Part of a small language model's weights.
Architecture: LayerNorm before each block, no biases in attention or MLP, tied embeddings.
Training: a variant of SOAP for these matrices, 4535 steps.
Each number is 50 + 12 x the weight over its row's rms, rounded and kept within 0 to 99. Layers, rows and columns count from 0. The size before them is the row's rms in percent of the matrix's.

# up: layer 9 MLP up, 2048x512, rms 0.0842, rows 1725-1777, columns 448-511
# down: layer 9 MLP down (transposed), 2048x512, rms 0.0919, rows 1725-1776, columns 448-511
up1725 107:57 34 56 68 63 38 49 56 44 28 58 64 44 58 35 52 69 35 40 36 49 46 51 57 40 53 60 46 51 66 56 38 38 49 50 55 23 37 49 54 46 57 41 60 57 61 69 54 40 57 60 69 63 50 32 58 72 40 57 52 50 50 29 42
down1725 107:47 55 25 47 38 37 32 62 31 49 28 45 42 48 59 38 63 79 36 61 77 61 59 36 47 67 40 48 64 76 49 28 35 68 46 41 46 48 33 55 52 60 45 44 38 33 53 67 35 59 45 54 42 49 47 53 41 43 18 47 61 68 50 42
up1726 105:42 45 53 50 53 66 56 76 62 56 40 64 52 56 46 38 44 53 40 47 30 49 56 65 50 59 59 55 53 51 35 55 50 47 46 46 41 31 53 39 35 34 36 59 61 37 38 54 32 57 60 51 46 68 55 56 54 64 67 63 58 40 59 61
down1726 112:55 69 47 49 38 34 37 54 42 61 60 42 33 54 47 60 49 62 57 52 55 57 48 28 44 35 63 26 59 62 36 31 48 65 61 51 52 52 45 36 64 39 35 51 54 43 50 48 54 50 49 64 64 72 51 66 40 39 45 48 63 44 46 48
up1727 102:49 54 47 45 54 41 32 55 45 45 48 37 48 58 64 56 57 58 42 59 31 54 59 50 62 63 45 51 53 56 38 44 59 70 50 58 46 41 44 43 42 43 43 51 48 61 60 43 45 53 38 52 42 50 50 57 38 48 37 41 30 29 53 49
down1727 102:54 41 55 73 53 49 58 35 41 65 71 56 31 48 38 50 39 57 38 55 42 54 62 53 64 64 56 49 64 48 45 48 36 44 53 42 50 60 29 58 44 50 42 85 28 45 29 51 46 46 36 51 50 45 48 64 45 58 41 32 27 44 28 60
up1728 104:42 64 48 49 57 46 61 21 72 56 37 49 61 43 46 45 52 75 51 69 60 56 51 72 35 44 45 60 38 60 43 60 23 44 51 50 64 62 48 43 48 50 55 46 56 68 63 57 66 56 44 33 62 65 43 43 48 68 64 52 32 43 48 46
down1728 105:58 47 31 66 50 58 53 66 56 50 53 52 69 57 43 57 43 48 50 27 47 52 45 54 68 70 47 66 49 57 34 35 59 51 43 64 78 42 42 36 48 43 63 51 41 74 48 38 69 45 43 48 67 46 56 41 47 52 57 57 41 38 57 38
up1729 118:58 48 36 53 52 33 57 44 74 42 55 37 49 36 43 74 64 57 64 44 57 46 50 39 39 44 49 48 67 42 30 71 63 36 54 45 44 63 57 63 54 55 39 73 60 45 47 59 61 45 56 59 48 48 70 39 39 42 32 57 62 56 54 42
down1729 120:55 47 42 32 60 34 45 58 73 36 55 23 58 49 67 40 58 95 32 63 64 36 51 41 45 48 36 72 50 34 52 78 39 35 46 39 61 46 48 68 40 40 53 72 52 39 42 33 51 56 43 51 47 42 66 48 59 55 43 56 53 41 52 39
up1730 109:55 49 47 51 59 61 57 43 57 34 62 42 44 63 32 36 53 56 38 73 47 40 73 37 36 26 64 76 39 71 49 48 28 44 43 41 66 59 69 47 61 46 80 45 54 54 50 49 46 48 62 52 39 57 41 60 62 40 40 38 47 51 49 61
down1730 111:40 63 38 33 62 54 40 24 43 51 51 46 28 60 48 53 44 68 34 47 35 55 56 30 60 49 47 69 68 69 44 42 55 66 75 55 62 78 49 28 57 58 58 50 59 46 36 42 43 52 60 54 46 49 77 59 43 55 57 47 48 47 53 48
up1731 095:43 43 60 41 60 50 46 56 11 47 58 32 32 63 57 32 43 58 54 47 39 41 23 48 50 39 53 65 42 54 31 56 28 52 48 55 57 32 18 57 52 45 60 64 50 47 72 63 47 36 42 29 63 56 33 50 58 70 56 32 46 45 53 26
down1731 097:50 26 45 58 47 69 59 53 38 57 38 35 37 59 56 75 64 53 43 66 41 50 30 57 40 52 47 46 59 42 47 54 27 32 41 72 61 62 59 49 51 51 31 53 64 26 44 53 22 43 44 74 52 73 64 50 46 40 53 64 40 47 51 37
up1732 105:52 69 30 50 56 57 61 38 58 46 62 54 43 33 55 58 32 42 56 71 49 53 46 30 43 55 79 58 64 80 56 47 56 59 57 53 37 50 44 42 74 45 41 74 40 34 48 45 50 40 52 67 64 40 40 60 62 54 51 54 36 38 52 66
down1732 111:51 41 35 45 33 46 49 39 64 65 60 38 49 45 49 40 55 60 34 48 38 38 50 30 73 55 45 56 63 36 63 66 22 48 57 43 56 34 62 49 29 24 32 48 44 40 37 57 47 56 48 71 38 37 42 61 55 49 69 44 31 74 43 63
up1733 109:51 50 45 69 54 76 58 60 52 51 57 40 56 48 41 40 61 32 57 46 51 56 56 53 42 67 36 41 31 47 44 51 64 62 48 37 38 41 49 50 68 31 21 40 46 49 46 29 49 36 73 57 63 48 58 51 32 71 73 53 51 51 60 50
down1733 110:32 33 46 51 38 50 45 43 51 54 49 60 74 50 40 50 40 43 84 44 43 42 62 44 51 43 27 44 31 56 51 57 51 68 61 42 35 69 37 41 64 28 46 63 46 45 39 55 51 52 51 40 52 51 34 49 48 28 46 31 59 57 56 42
up1734 099:53 54 44 53 60 36 44 49 52 75 43 69 50 59 46 50 52 49 69 61 48 59 72 48 63 48 52 63 49 31 45 48 28 51 57 32 57 38 65 57 55 48 52 33 62 64 44 58 35 72 45 59 61 45 45 25 28 41 55 31 45 51 48 52
down1734 095:62 57 60 51 39 39 54 67 32 39 40 55 53 49 62 60 47 42 50 55 57 56 51 37 58 19 65 43 36 50 49 43 65 54 71 38 51 44 54 34 59 54 51 40 49 64 27 31 32 66 74 54 68 56 58 43 59 36 49 60 45 37 54 22
up1735 089:43 65 68 23 56 52 49 39 42 49 52 38 51 17 39 26 74 53 39 86 32 45 53 45 59 44 55 52 35 42 57 54 33 40 50 69 53 44 67 76 44 54 59 61 47 56 44 70 43 46 77 43 66 50 60 59 61 22 58 50 55 58 64 57
down1735 093:34 60 48 39 38 61 39 55 65 54 30 43 37 52 42 56 49 22 42 55 42 58 53 51 64 53 51 65 40 76 45 45 69 77 33 61 49 37 57 43 60 58 57 72 49 46 52 61 46 71 24 53 54 06 45 38 46 52 41 52 33 40 32 56
up1736 098:54 38 59 53 34 66 45 36 58 45 57 44 56 37 44 79 49 43 60 47 47 26 70 68 53 42 56 46 56 65 52 47 49 53 64 48 53 28 56 51 52 60 38 51 40 41 68 53 46 53 61 44 63 59 37 45 56 44 77 55 57 76 54 61
down1736 102:28 40 65 54 45 49 62 56 70 36 54 50 79 56 13 49 60 83 59 48 41 62 49 46 52 51 55 56 44 40 45 50 53 45 55 82 37 48 49 71 60 83 39 55 51 51 45 48 59 65 63 35 63 41 37 50 45 51 41 47 51 42 52 43
up1737 095:73 53 19 34 51 63 38 63 42 62 61 41 41 60 44 43 40 48 51 61 54 67 41 40 44 60 84 24 62 69 49 58 74 67 71 53 43 53 37 56 25 58 23 63 73 56 44 41 65 53 47 37 46 52 46 58 48 53 52 72 32 63 52 72
down1737 091:40 52 54 46 64 36 70 47 49 21 45 71 33 35 82 56 44 41 67 52 34 49 52 51 46 60 52 55 41 47 49 45 40 41 46 28 38 42 56 48 57 64 65 52 22 49 65 53 41 36 58 41 44 61 36 41 51 53 62 25 42 38 65 46
up1738 100:34 50 48 42 74 53 39 45 72 28 63 62 51 41 49 32 49 51 47 53 52 71 57 35 61 22 57 70 49 48 58 33 50 71 62 65 54 47 30 35 35 31 43 55 62 71 55 40 47 35 60 42 47 53 53 58 46 51 55 68 57 48 54 50
down1738 101:70 47 53 49 39 46 46 46 59 46 48 58 49 41 31 49 47 56 63 44 36 43 63 47 70 50 66 51 30 56 45 11 57 57 39 41 46 50 37 49 52 74 84 52 44 48 58 49 58 54 62 52 25 50 57 53 53 42 37 73 64 70 47 53
up1739 099:41 29 52 56 49 51 37 49 67 45 77 54 46 64 50 26 51 38 58 45 34 64 38 36 51 62 23 41 26 60 38 66 64 45 19 77 65 48 49 65 50 36 66 54 54 56 58 36 66 56 42 51 53 37 46 58 55 45 58 51 49 62 45 61
down1739 107:28 56 46 79 64 53 44 73 41 42 62 60 57 48 43 40 47 53 61 47 63 41 65 24 26 67 36 50 62 56 46 68 54 58 51 48 60 41 31 36 50 64 51 31 25 27 42 47 61 45 57 53 54 24 59 68 57 72 36 50 51 61 43 60
up1740 114:47 36 58 43 37 58 51 51 45 58 63 54 48 61 39 59 54 57 48 37 48 64 44 44 36 37 45 55 20 54 66 43 44 52 46 64 53 69 54 46 49 67 39 51 28 58 52 38 65 71 24 65 70 54 41 40 42 39 54 42 45 42 65 35
down1740 097:53 53 76 55 44 36 42 61 55 55 46 52 46 63 54 43 52 37 64 55 50 56 49 51 80 40 43 68 57 67 55 59 34 58 43 47 45 66 57 55 39 61 53 50 64 30 45 64 32 51 42 61 15 35 50 69 53 43 49 35 26 53 49 44
up1741 097:50 53 60 33 34 36 57 42 54 61 56 38 50 24 63 44 56 64 54 51 55 74 69 38 44 43 65 32 49 31 45 44 48 55 55 63 57 68 65 60 28 28 53 57 54 63 70 55 69 58 28 45 39 40 48 52 58 48 44 55 64 51 50 60
down1741 094:35 37 70 52 56 59 48 51 50 69 32 42 32 49 56 59 62 17 37 46 47 60 58 60 55 69 48 63 30 59 52 46 38 51 45 41 48 68 41 42 49 49 48 53 49 36 42 73 58 55 46 45 72 40 46 46 46 55 43 54 40 24 46 45
up1742 093:33 56 38 58 64 52 55 41 34 44 33 36 41 48 56 57 53 46 50 70 63 42 53 77 55 45 71 38 57 35 24 40 61 57 52 50 73 43 53 42 46 56 41 68 27 69 75 63 44 56 70 56 60 57 54 49 54 59 61 36 44 54 62 44
down1742 086:44 44 59 57 74 58 41 48 43 59 50 41 67 37 51 59 61 46 26 38 44 45 55 67 54 67 49 57 37 42 35 54 64 32 59 43 74 52 50 69 48 52 53 37 45 47 44 36 48 66 44 65 73 58 50 48 38 53 45 32 63 52 37 49
up1743 098:43 54 38 38 55 50 63 40 53 52 48 36 93 55 66 47 52 61 54 57 38 33 47 48 43 51 58 38 55 56 53 39 55 79 59 62 53 29 45 25 29 54 59 66 66 49 39 55 36 61 41 73 41 29 67 40 48 63 62 47 48 45 53 49
down1743 099:45 38 28 41 58 55 43 50 48 44 32 33 49 52 27 57 63 72 40 57 37 40 63 47 48 57 55 45 60 68 56 44 61 49 43 23 38 32 46 39 34 45 63 64 71 72 69 51 35 45 42 43 33 53 73 38 64 67 47 60 54 44 56 46
up1744 098:37 51 56 32 40 47 54 48 53 41 35 69 58 43 82 49 63 38 45 43 69 62 31 38 46 49 40 51 39 25 45 58 47 69 44 41 25 56 45 40 37 46 41 47 65 65 46 40 68 46 56 37 28 64 57 61 56 63 44 37 60 44 54 41
down1744 100:52 30 53 38 59 40 50 48 48 67 27 51 39 69 32 67 46 64 47 39 32 44 59 33 52 64 50 34 44 57 55 47 55 38 37 57 63 56 44 34 55 64 44 61 35 63 48 48 35 47 66 66 38 55 30 54 20 44 54 34 45 42 62 40
up1745 097:68 67 49 20 58 52 51 45 51 49 44 64 41 49 63 49 37 42 58 59 49 43 30 22 69 64 58 70 54 45 37 57 59 49 45 55 18 62 59 35 48 32 47 51 53 37 56 65 49 53 50 58 78 33 34 41 78 34 52 51 52 39 49 47
down1745 099:46 58 72 53 40 57 23 55 60 53 50 45 53 40 51 40 57 46 40 69 52 17 31 50 54 52 60 65 46 73 61 54 51 52 54 51 44 34 49 37 60 34 42 42 48 51 42 62 32 53 65 55 61 63 43 59 54 47 29 60 50 54 60 36
up1746 090:48 63 32 55 45 47 74 59 48 44 58 58 50 52 58 44 53 37 48 28 29 38 62 51 38 48 57 44 40 11 61 49 72 69 61 49 58 44 54 53 56 53 61 48 37 41 37 39 49 65 60 47 32 43 57 53 56 63 36 54 32 54 43 16
down1746 077:64 70 30 46 65 55 61 66 22 63 42 76 56 50 47 50 62 26 36 51 64 43 48 75 72 50 68 30 69 24 43 44 61 38 62 35 48 58 43 52 42 60 36 60 50 45 47 53 52 55 65 33 36 42 26 58 58 63 43 47 54 39 72 36
up1747 103:56 42 57 65 47 43 58 41 40 44 50 44 49 35 38 48 73 41 37 33 55 41 73 39 63 54 52 51 59 61 70 48 38 52 56 61 46 82 51 34 48 36 63 38 53 32 49 44 56 18 45 45 27 69 70 16 56 52 56 81 49 49 46 45
down1747 110:76 51 44 67 65 64 37 30 59 40 60 38 50 42 73 50 76 56 53 52 65 58 43 64 30 44 36 75 35 64 61 54 34 45 53 53 46 46 50 74 51 48 43 42 46 45 32 61 30 46 87 45 53 63 42 32 31 46 64 56 70 47 62 44
up1748 102:65 59 43 35 46 40 46 44 56 24 45 49 56 36 47 57 62 52 57 46 33 48 53 44 22 46 52 70 49 35 67 73 59 51 63 45 53 35 58 46 46 55 45 40 35 41 51 80 33 51 46 43 53 43 53 65 54 38 38 31 39 46 41 57
down1748 113:53 53 40 55 40 53 55 24 40 59 49 37 50 54 60 69 49 35 63 55 52 39 61 52 13 49 64 63 43 55 70 59 79 54 48 43 70 40 62 46 48 50 15 30 61 41 41 52 61 71 64 47 52 60 41 54 33 70 45 28 37 46 40 56
up1749 091:54 56 33 48 58 64 29 39 51 59 39 58 64 69 63 54 53 71 53 42 46 34 75 42 40 47 67 41 59 57 64 43 48 39 28 51 48 36 64 53 61 50 47 33 46 51 30 53 51 63 47 62 40 45 38 39 65 55 54 55 68 66 33 58
down1749 083:49 50 61 44 58 69 78 56 70 75 56 59 46 44 45 53 63 16 36 80 53 31 50 57 50 57 61 72 68 34 63 42 36 41 45 41 46 53 50 53 84 49 57 58 45 36 65 45 54 51 60 40 48 41 37 28 35 53 36 57 55 55 60 52
up1750 096:87 41 61 27 50 55 53 27 39 62 55 40 43 46 64 37 40 29 62 43 65 62 26 39 39 48 70 56 51 48 69 55 53 52 38 58 65 34 56 46 55 67 54 45 50 61 44 56 34 60 46 51 61 57 27 64 37 54 31 55 41 68 44 50
down1750 093:37 43 44 56 27 49 33 47 50 41 51 43 69 40 56 41 48 00 67 47 50 44 55 57 59 53 50 46 51 22 61 54 34 66 57 56 37 61 20 57 52 64 57 38 40 42 58 48 48 67 51 53 46 53 58 30 39 54 45 49 38 62 56 33
up1751 104:30 56 67 53 46 50 34 50 67 50 68 54 30 42 55 20 48 36 62 50 37 42 56 58 44 43 54 69 39 43 48 56 66 35 50 42 51 36 41 41 47 41 40 64 38 66 41 56 50 33 67 53 44 34 50 43 56 57 59 52 44 48 37 55
down1751 107:32 67 77 40 52 51 37 49 53 56 51 57 55 44 78 50 55 43 49 56 60 53 49 45 54 49 48 45 36 64 54 49 60 39 50 31 45 42 28 32 49 40 39 38 60 64 56 44 64 46 49 50 39 45 59 50 70 46 63 68 34 45 69 63
up1752 102:56 40 37 33 36 36 64 28 47 38 58 48 66 37 40 41 47 70 61 51 68 55 51 61 47 43 59 49 44 42 48 71 38 74 46 38 69 65 72 43 67 63 66 53 48 63 38 60 56 61 53 51 48 53 79 38 41 31 50 52 33 62 46 68
down1752 100:50 68 42 43 65 47 55 49 31 69 55 53 47 39 73 60 60 90 46 45 52 49 74 39 55 61 40 57 52 46 52 55 39 57 74 55 60 53 49 48 46 48 38 54 15 57 56 53 30 33 43 45 46 66 40 68 63 59 35 52 58 48 42 59
up1753 108:54 58 55 60 54 47 49 51 54 27 43 39 42 51 48 80 48 53 44 45 52 66 40 51 48 46 51 69 38 83 40 54 56 42 38 26 51 70 41 48 34 46 62 62 37 56 45 45 41 66 41 68 58 59 56 64 67 21 49 44 53 48 40 55
down1753 117:62 46 49 53 56 61 77 79 32 37 48 53 48 74 45 47 87 63 63 49 51 46 49 47 54 34 54 71 52 60 32 44 60 66 22 50 64 77 54 52 46 31 42 37 48 41 37 45 49 68 45 56 36 51 55 46 61 54 55 60 50 54 43 49
up1754 103:41 53 73 53 31 39 60 33 61 28 60 46 30 50 43 59 41 60 64 50 37 45 66 13 44 49 61 38 44 70 53 68 56 20 52 47 46 46 46 62 56 74 30 67 61 59 44 59 26 51 65 47 40 61 49 50 43 52 57 49 33 22 47 52
down1754 102:40 40 34 57 51 34 50 63 37 43 26 39 70 61 69 28 38 57 24 64 65 57 38 52 59 56 65 62 62 42 21 35 59 71 57 49 60 64 70 63 53 54 16 69 45 42 60 46 58 47 46 46 48 55 52 59 47 30 47 40 54 49 56 36
up1755 097:44 56 55 52 63 41 55 48 44 48 51 43 43 80 55 64 70 49 49 52 40 55 41 39 53 40 58 68 34 49 68 30 46 45 70 47 64 60 36 57 37 33 54 76 51 46 51 53 51 78 41 47 61 57 45 78 57 49 36 39 45 52 49 38
down1755 094:29 33 39 47 46 47 51 52 56 54 54 50 44 57 49 54 56 00 44 49 36 47 47 76 45 66 54 52 57 35 54 60 47 44 31 47 47 60 47 63 65 45 76 49 48 63 53 87 57 41 56 62 43 47 58 44 63 59 40 30 52 32 58 50
up1756 092:47 71 51 73 48 43 32 56 47 47 60 56 46 61 58 50 44 67 60 60 43 59 42 59 57 70 61 55 60 49 50 19 45 55 38 51 51 45 39 39 43 35 25 31 44 77 79 46 52 54 45 26 42 51 42 48 43 60 21 52 65 52 67 54
down1756 095:54 41 48 49 32 63 63 50 55 66 49 66 52 58 61 62 68 69 49 57 68 49 65 51 63 22 49 55 46 38 56 40 61 51 60 58 73 47 61 69 60 48 54 42 45 48 63 43 40 70 43 44 31 49 43 34 50 43 46 64 51 60 36 48
up1757 098:35 54 54 42 72 30 43 47 57 44 54 51 54 73 48 50 49 44 39 44 32 63 51 40 45 37 42 65 74 44 50 52 50 49 44 67 49 34 77 55 46 41 37 30 27 65 56 34 62 37 51 21 47 58 53 51 67 44 70 49 68 38 64 45
down1757 110:64 49 37 33 67 37 48 63 51 71 53 51 49 50 42 56 56 21 47 55 46 58 78 55 33 65 68 50 55 34 45 36 61 44 45 35 40 64 52 58 51 25 61 66 49 62 49 53 39 64 53 61 68 53 57 55 46 47 75 44 50 63 46 46
up1758 105:49 55 45 73 48 50 55 66 46 58 49 55 48 62 22 65 47 68 42 45 49 53 50 54 58 45 59 39 64 48 56 56 55 47 67 39 60 44 49 36 61 53 43 53 47 49 39 59 64 74 57 35 22 52 36 64 60 51 41 35 45 42 41 40
down1758 095:47 55 51 74 26 58 53 59 26 49 51 42 59 50 59 31 58 25 17 43 33 55 59 60 49 51 51 75 53 47 53 61 54 49 51 69 46 54 42 40 54 55 64 60 54 56 35 49 65 65 32 43 61 25 37 53 43 51 55 37 64 45 70 52
up1759 098:57 31 63 70 59 27 59 46 54 42 55 60 52 45 42 56 43 65 47 48 57 53 68 51 64 49 47 57 26 65 53 59 63 41 13 40 58 50 72 24 35 33 44 44 47 44 49 51 38 35 45 48 54 48 43 95 40 57 32 39 62 56 28 55
down1759 099:43 57 68 44 61 49 67 52 48 45 21 53 50 55 61 58 47 60 48 38 39 57 54 55 48 50 33 89 49 58 39 53 55 46 59 42 51 38 46 64 51 53 51 50 43 53 56 40 44 74 62 57 59 41 40 61 57 82 44 54 67 59 42 38
up1760 098:48 44 63 33 46 40 57 54 27 55 65 51 57 52 50 51 28 34 36 40 38 55 38 50 46 41 65 57 69 55 32 31 49 53 59 56 47 46 56 39 47 47 60 57 50 36 58 51 43 49 41 37 30 59 62 39 59 46 34 63 45 45 43 67
down1760 094:46 62 39 55 26 53 87 31 46 60 74 65 70 55 39 56 63 33 45 45 46 53 58 56 40 48 45 64 53 36 39 57 43 33 35 65 52 76 33 51 45 66 32 49 41 63 43 50 44 49 75 60 46 49 56 58 50 41 57 48 73 46 49 55
up1761 103:43 54 48 60 71 41 50 43 49 47 48 40 76 53 68 47 39 53 38 46 43 48 50 39 49 59 50 58 41 28 66 53 52 49 60 70 74 42 44 36 54 38 46 59 56 61 57 40 56 66 63 66 51 45 50 55 44 43 23 65 48 60 45 58
down1761 109:52 52 48 66 69 46 54 51 61 55 63 56 47 42 77 49 80 46 42 40 45 63 41 50 59 47 79 62 50 59 65 48 53 43 41 66 49 26 50 55 68 62 59 51 43 57 41 55 69 32 60 52 64 46 46 48 52 35 39 38 34 45 28 47
up1762 103:40 62 40 49 43 54 57 34 57 41 51 37 72 40 29 54 56 49 65 50 40 43 49 48 60 47 67 55 38 48 38 25 57 48 51 53 73 47 51 62 43 43 51 42 43 73 53 56 40 52 60 50 48 64 41 72 41 56 22 43 52 39 45 44
down1762 102:59 58 43 54 32 13 51 45 41 51 37 49 42 18 62 67 54 53 46 52 51 47 29 68 50 56 52 46 57 45 26 49 48 59 61 45 53 25 42 58 45 51 57 34 60 53 50 52 59 47 52 53 30 49 74 55 44 57 41 61 48 58 61 35
up1763 090:59 55 49 69 43 59 51 12 64 56 39 40 39 59 37 38 35 52 63 43 50 32 72 48 46 44 48 52 56 49 48 27 49 49 73 62 38 69 39 53 61 73 39 54 50 62 61 46 56 50 49 41 48 32 61 54 50 29 58 43 40 47 54 42
down1763 083:59 58 42 43 55 66 65 58 50 44 40 71 57 41 70 36 50 00 48 53 37 51 57 60 42 61 66 32 55 44 40 50 39 57 50 46 38 55 58 57 38 35 33 43 30 39 43 54 52 57 45 45 26 46 54 43 72 64 44 27 65 47 43 61
up1764 099:53 44 33 41 64 55 39 31 50 40 43 62 53 46 75 58 40 45 74 31 57 67 31 39 38 48 48 58 55 69 47 40 29 49 51 55 63 60 37 56 71 25 47 39 55 65 56 46 41 59 64 43 42 43 55 68 66 58 63 41 78 35 57 64
down1764 101:72 46 56 40 48 33 62 47 51 41 65 64 57 23 55 23 65 99 42 44 43 50 49 74 44 43 61 41 50 26 50 45 79 49 24 50 43 38 53 67 55 53 36 32 50 40 56 44 32 41 37 51 55 58 58 58 57 56 54 68 39 50 38 60
up1765 114:47 57 52 38 73 43 54 48 52 29 20 46 55 34 65 37 62 55 47 68 60 52 35 24 62 49 52 51 41 76 47 27 45 56 59 49 58 52 56 46 65 61 36 37 69 40 45 64 31 42 66 55 49 24 55 52 18 52 46 58 38 54 46 42
down1765 119:55 46 29 24 60 52 56 50 57 37 80 13 45 35 61 35 52 78 56 61 57 40 41 53 47 43 66 39 43 54 33 46 66 62 66 48 75 55 64 42 52 62 48 55 54 43 54 38 49 47 65 50 49 41 41 45 57 55 66 46 17 57 52 39
up1766 101:49 27 41 23 37 48 45 33 60 32 51 52 62 60 24 55 54 57 62 57 28 47 35 37 77 59 65 36 40 42 48 34 29 59 64 79 60 42 50 49 32 32 52 44 45 53 47 53 68 49 45 41 62 55 53 49 37 53 63 45 41 57 55 50
down1766 097:60 51 36 42 66 72 39 58 53 42 50 59 63 50 60 47 46 62 54 37 39 60 47 68 58 37 49 59 82 62 56 47 62 63 41 46 51 64 42 36 54 72 50 50 60 40 56 67 43 53 44 36 43 58 77 48 60 70 58 38 43 39 61 70
up1767 101:57 17 32 49 42 46 61 57 46 59 78 25 51 64 36 31 61 51 45 69 55 32 48 53 38 54 51 50 46 66 46 31 30 52 66 47 20 46 52 57 57 48 62 49 61 23 47 50 44 56 40 46 63 76 49 52 54 23 54 60 33 42 54 54
down1767 101:45 23 66 50 24 44 47 57 64 48 37 57 47 41 36 68 52 29 66 58 51 52 42 45 59 32 63 45 60 45 56 31 16 68 67 48 46 49 48 36 40 45 51 26 34 42 60 52 49 69 30 59 72 54 64 35 56 32 57 59 48 68 33 51
up1768 108:26 52 54 53 50 37 70 67 55 49 61 58 45 35 52 44 56 65 46 46 46 47 30 53 32 54 61 59 39 54 53 54 43 38 33 42 25 48 50 57 65 26 40 56 64 39 46 70 49 48 35 36 64 46 49 54 27 56 59 68 47 28 43 65
down1768 108:65 33 41 53 55 49 75 63 42 59 53 55 63 53 59 70 74 54 69 41 53 46 57 46 42 50 76 52 52 30 67 48 60 42 31 61 58 66 43 40 47 48 60 38 35 41 54 32 39 48 50 51 60 40 53 60 57 57 53 32 63 48 47 64
up1769 102:63 57 54 53 56 56 60 50 32 52 59 40 47 48 50 40 30 40 43 42 46 38 50 54 41 34 55 67 33 54 50 49 48 55 51 59 51 51 44 50 42 45 66 52 45 60 75 56 45 46 48 64 47 32 50 54 28 48 57 65 70 49 50 57
down1769 098:58 56 39 55 55 55 54 52 62 53 49 42 33 49 49 44 52 00 31 43 48 62 58 57 64 66 40 43 59 54 44 60 54 50 55 56 58 64 61 42 45 44 79 53 48 49 55 64 38 44 61 47 60 56 50 48 40 40 49 56 48 63 50 53
up1770 096:67 34 65 40 55 46 42 37 36 52 32 52 46 43 63 35 53 24 31 55 38 63 40 47 27 56 61 34 47 56 52 56 55 47 81 27 55 24 51 61 44 25 56 59 54 51 50 56 38 62 50 42 44 57 44 53 56 42 69 66 52 42 42 37
down1770 090:46 62 54 45 59 43 31 49 43 21 60 49 53 54 60 47 35 47 56 66 72 70 57 47 77 31 43 63 46 63 49 52 42 22 24 45 42 71 63 36 44 43 36 42 18 34 52 65 45 49 46 37 21 56 64 46 57 49 63 51 48 43 50 40
up1771 102:66 35 62 40 60 33 55 52 67 51 43 40 70 41 64 19 47 48 36 58 45 42 47 35 38 41 41 49 71 32 32 36 79 42 39 34 57 54 53 48 46 46 20 48 42 37 52 32 86 67 49 51 50 47 43 46 23 47 60 60 36 62 43 46
down1771 100:50 38 67 57 56 59 51 35 55 33 35 92 59 42 48 64 54 74 62 40 44 48 56 54 57 62 58 46 56 48 36 66 50 46 64 55 61 54 34 65 62 49 35 44 48 61 34 36 90 23 56 43 52 43 51 58 64 57 51 37 73 49 23 52
up1772 098:63 49 61 59 50 37 45 65 53 60 48 41 47 49 54 53 40 51 36 52 54 37 56 48 55 59 56 53 38 50 61 56 38 47 54 47 47 55 47 62 57 59 55 37 56 49 42 65 53 51 43 33 47 14 53 32 48 33 55 73 45 20 66 40
down1772 097:43 31 50 58 49 48 56 67 47 34 37 50 50 64 54 62 71 56 58 64 63 50 52 59 47 50 61 59 52 68 58 61 62 38 50 35 64 64 47 63 44 34 54 72 41 35 62 59 43 54 49 49 81 55 53 39 51 50 59 35 28 61 53 57
up1773 107:49 60 66 46 46 45 38 54 57 45 32 62 46 40 48 41 59 50 28 53 63 38 64 67 39 44 53 45 41 58 40 55 63 32 45 70 42 63 50 50 50 39 49 51 76 54 54 40 50 36 67 55 24 46 63 27 34 34 51 57 33 42 58 34
down1773 108:64 56 53 38 57 47 46 58 30 36 78 39 59 68 56 51 59 88 58 41 49 58 51 66 49 72 52 33 32 48 52 68 79 39 59 34 43 50 37 64 58 33 35 53 51 40 61 61 57 59 63 50 70 73 41 45 41 71 46 46 62 39 37 66
up1774 102:62 49 50 65 31 58 41 46 49 39 63 48 61 43 52 45 39 53 65 45 36 55 53 29 40 27 82 41 24 52 46 61 57 61 61 51 58 44 51 48 61 66 54 63 61 75 50 34 32 39 58 40 33 43 50 51 43 32 47 50 58 41 39 65
down1774 109:46 47 60 64 47 53 18 60 75 45 37 52 68 33 52 47 56 85 61 38 57 52 74 63 31 57 58 43 45 55 60 41 40 53 51 61 53 49 38 31 66 60 68 54 49 63 34 44 40 45 53 33 18 54 56 56 67 36 50 58 60 60 31 50
up1775 096:44 44 60 46 54 48 40 58 51 53 55 57 51 56 30 56 59 42 51 63 48 42 28 56 27 66 49 66 34 24 67 37 73 56 59 42 32 55 61 63 33 47 72 45 50 38 35 54 29 57 57 44 71 67 52 56 68 49 32 62 63 45 51 48
down1775 092:60 50 35 53 50 71 36 54 49 59 80 40 42 22 54 66 48 20 61 54 46 45 54 42 67 44 49 55 52 43 53 53 60 48 38 41 49 49 52 48 42 48 49 37 49 52 42 58 69 37 56 40 53 48 61 49 37 35 54 36 86 35 45 48
up1776 101:39 33 58 58 29 55 63 55 62 32 55 62 37 47 47 52 57 56 32 39 39 35 55 29 44 51 32 42 54 55 56 64 60 41 80 48 54 61 50 44 50 45 44 53 86 51 79 34 53 56 43 50 61 67 30 45 74 59 69 40 41 51 33 54
down1776 102:60 61 56 42 55 64 73 44 70 54 51 33 37 61 55 65 32 61 41 48 54 39 55 65 56 59 41 59 30 57 49 38 66 39 61 54 39 34 45 66 82 46 51 50 73 42 50 57 45 53 41 49 57 58 37 33 89 46 38 70 40 42 42 51
up1777 095:69 33 42 63 29 48 22 59 56 69 39 37 38 51 64 51 62 39 54 52 41 49 33 69 42 54 57 49 21 71 59 40 49 56 58 57 54 42 50 42 33 59 65 50 58 48 29 59 53 51 37 47 49 50 64 54 16 67 39 49 38 53 60 58